Each number is 500 + 50 x the weight over its row's rms, rounded and kept within 0 to 999. Layers, rows and columns count from 0. Numbers have three digits each. The size before them is the row's rms in percent of the matrix's.

# up: layer 7 MLP up, 512x128, rms 0.0603, rows 507-511, columns 0-63
# down: layer 7 MLP down (transposed), 512x128, rms 0.0603, rows 507-511, columns 0-63
up507 109:460489529475514514499499447352506470372462490565513461568522517419516442471448476448454488548519430493593593522440453488568487437539451385471583494502518486631499503500552464548432560446447568
down507 098:555505510472499509545534503483478484536472452520512473452551547576515459497520573469555488542462495484488493561560496494464578543458423576525474428494434592505498490607482468397411546510521619
up508 103:588586528488512568515560547479531449544476583477544544477488539429444438493507579529463482553441494557439613491522525474535495525580573504529482542508516462527510630525532513527518503514525484
down508 095:445499530498542483540504403498416522486509484539519482464540507519572453481429553519546536528560423519502481604591497558367465500453591491507447559481467431494534516564483479501433533561416439
up509 101:498419528505460469508489644529507479449449492361423515447540535514532547469447555503398494550495462482535560564555470529437466495492528527600411517458470492482494499473610515575520489599482582
down509 098:458483441409479531515535445520550431562408425406516498450584553541549530563560496471447501484509458520533550541579471487435534473555562513419462427508401431417466402515576554500479461512474504
up510 096:566479391615484444476411493525493586507529500598510538532551477511489517581453570511514484478445474560467564492541451553370486455554475507465451511501483514424452547551485459529509572640442541
down510 101:531551590403517516486552430564491560584532517470463578404472472454566518474515458495503559530478594479463488480559532448514497484492493498476605375553418546507537505477476577542580541488529528
up511 099:541586463475550606529546549459574468553481573519562478498481460492520455502502434485436547551558460450498560507577507540520554446487480587454473571533473534453468485501513456489578450550475604
down511 101:466506425463422433507416487531455478583441458522464498489490587451587471528547494431569518473427498412532515554424470540608529451510494449455483456559480474539524577476528489394600472490458578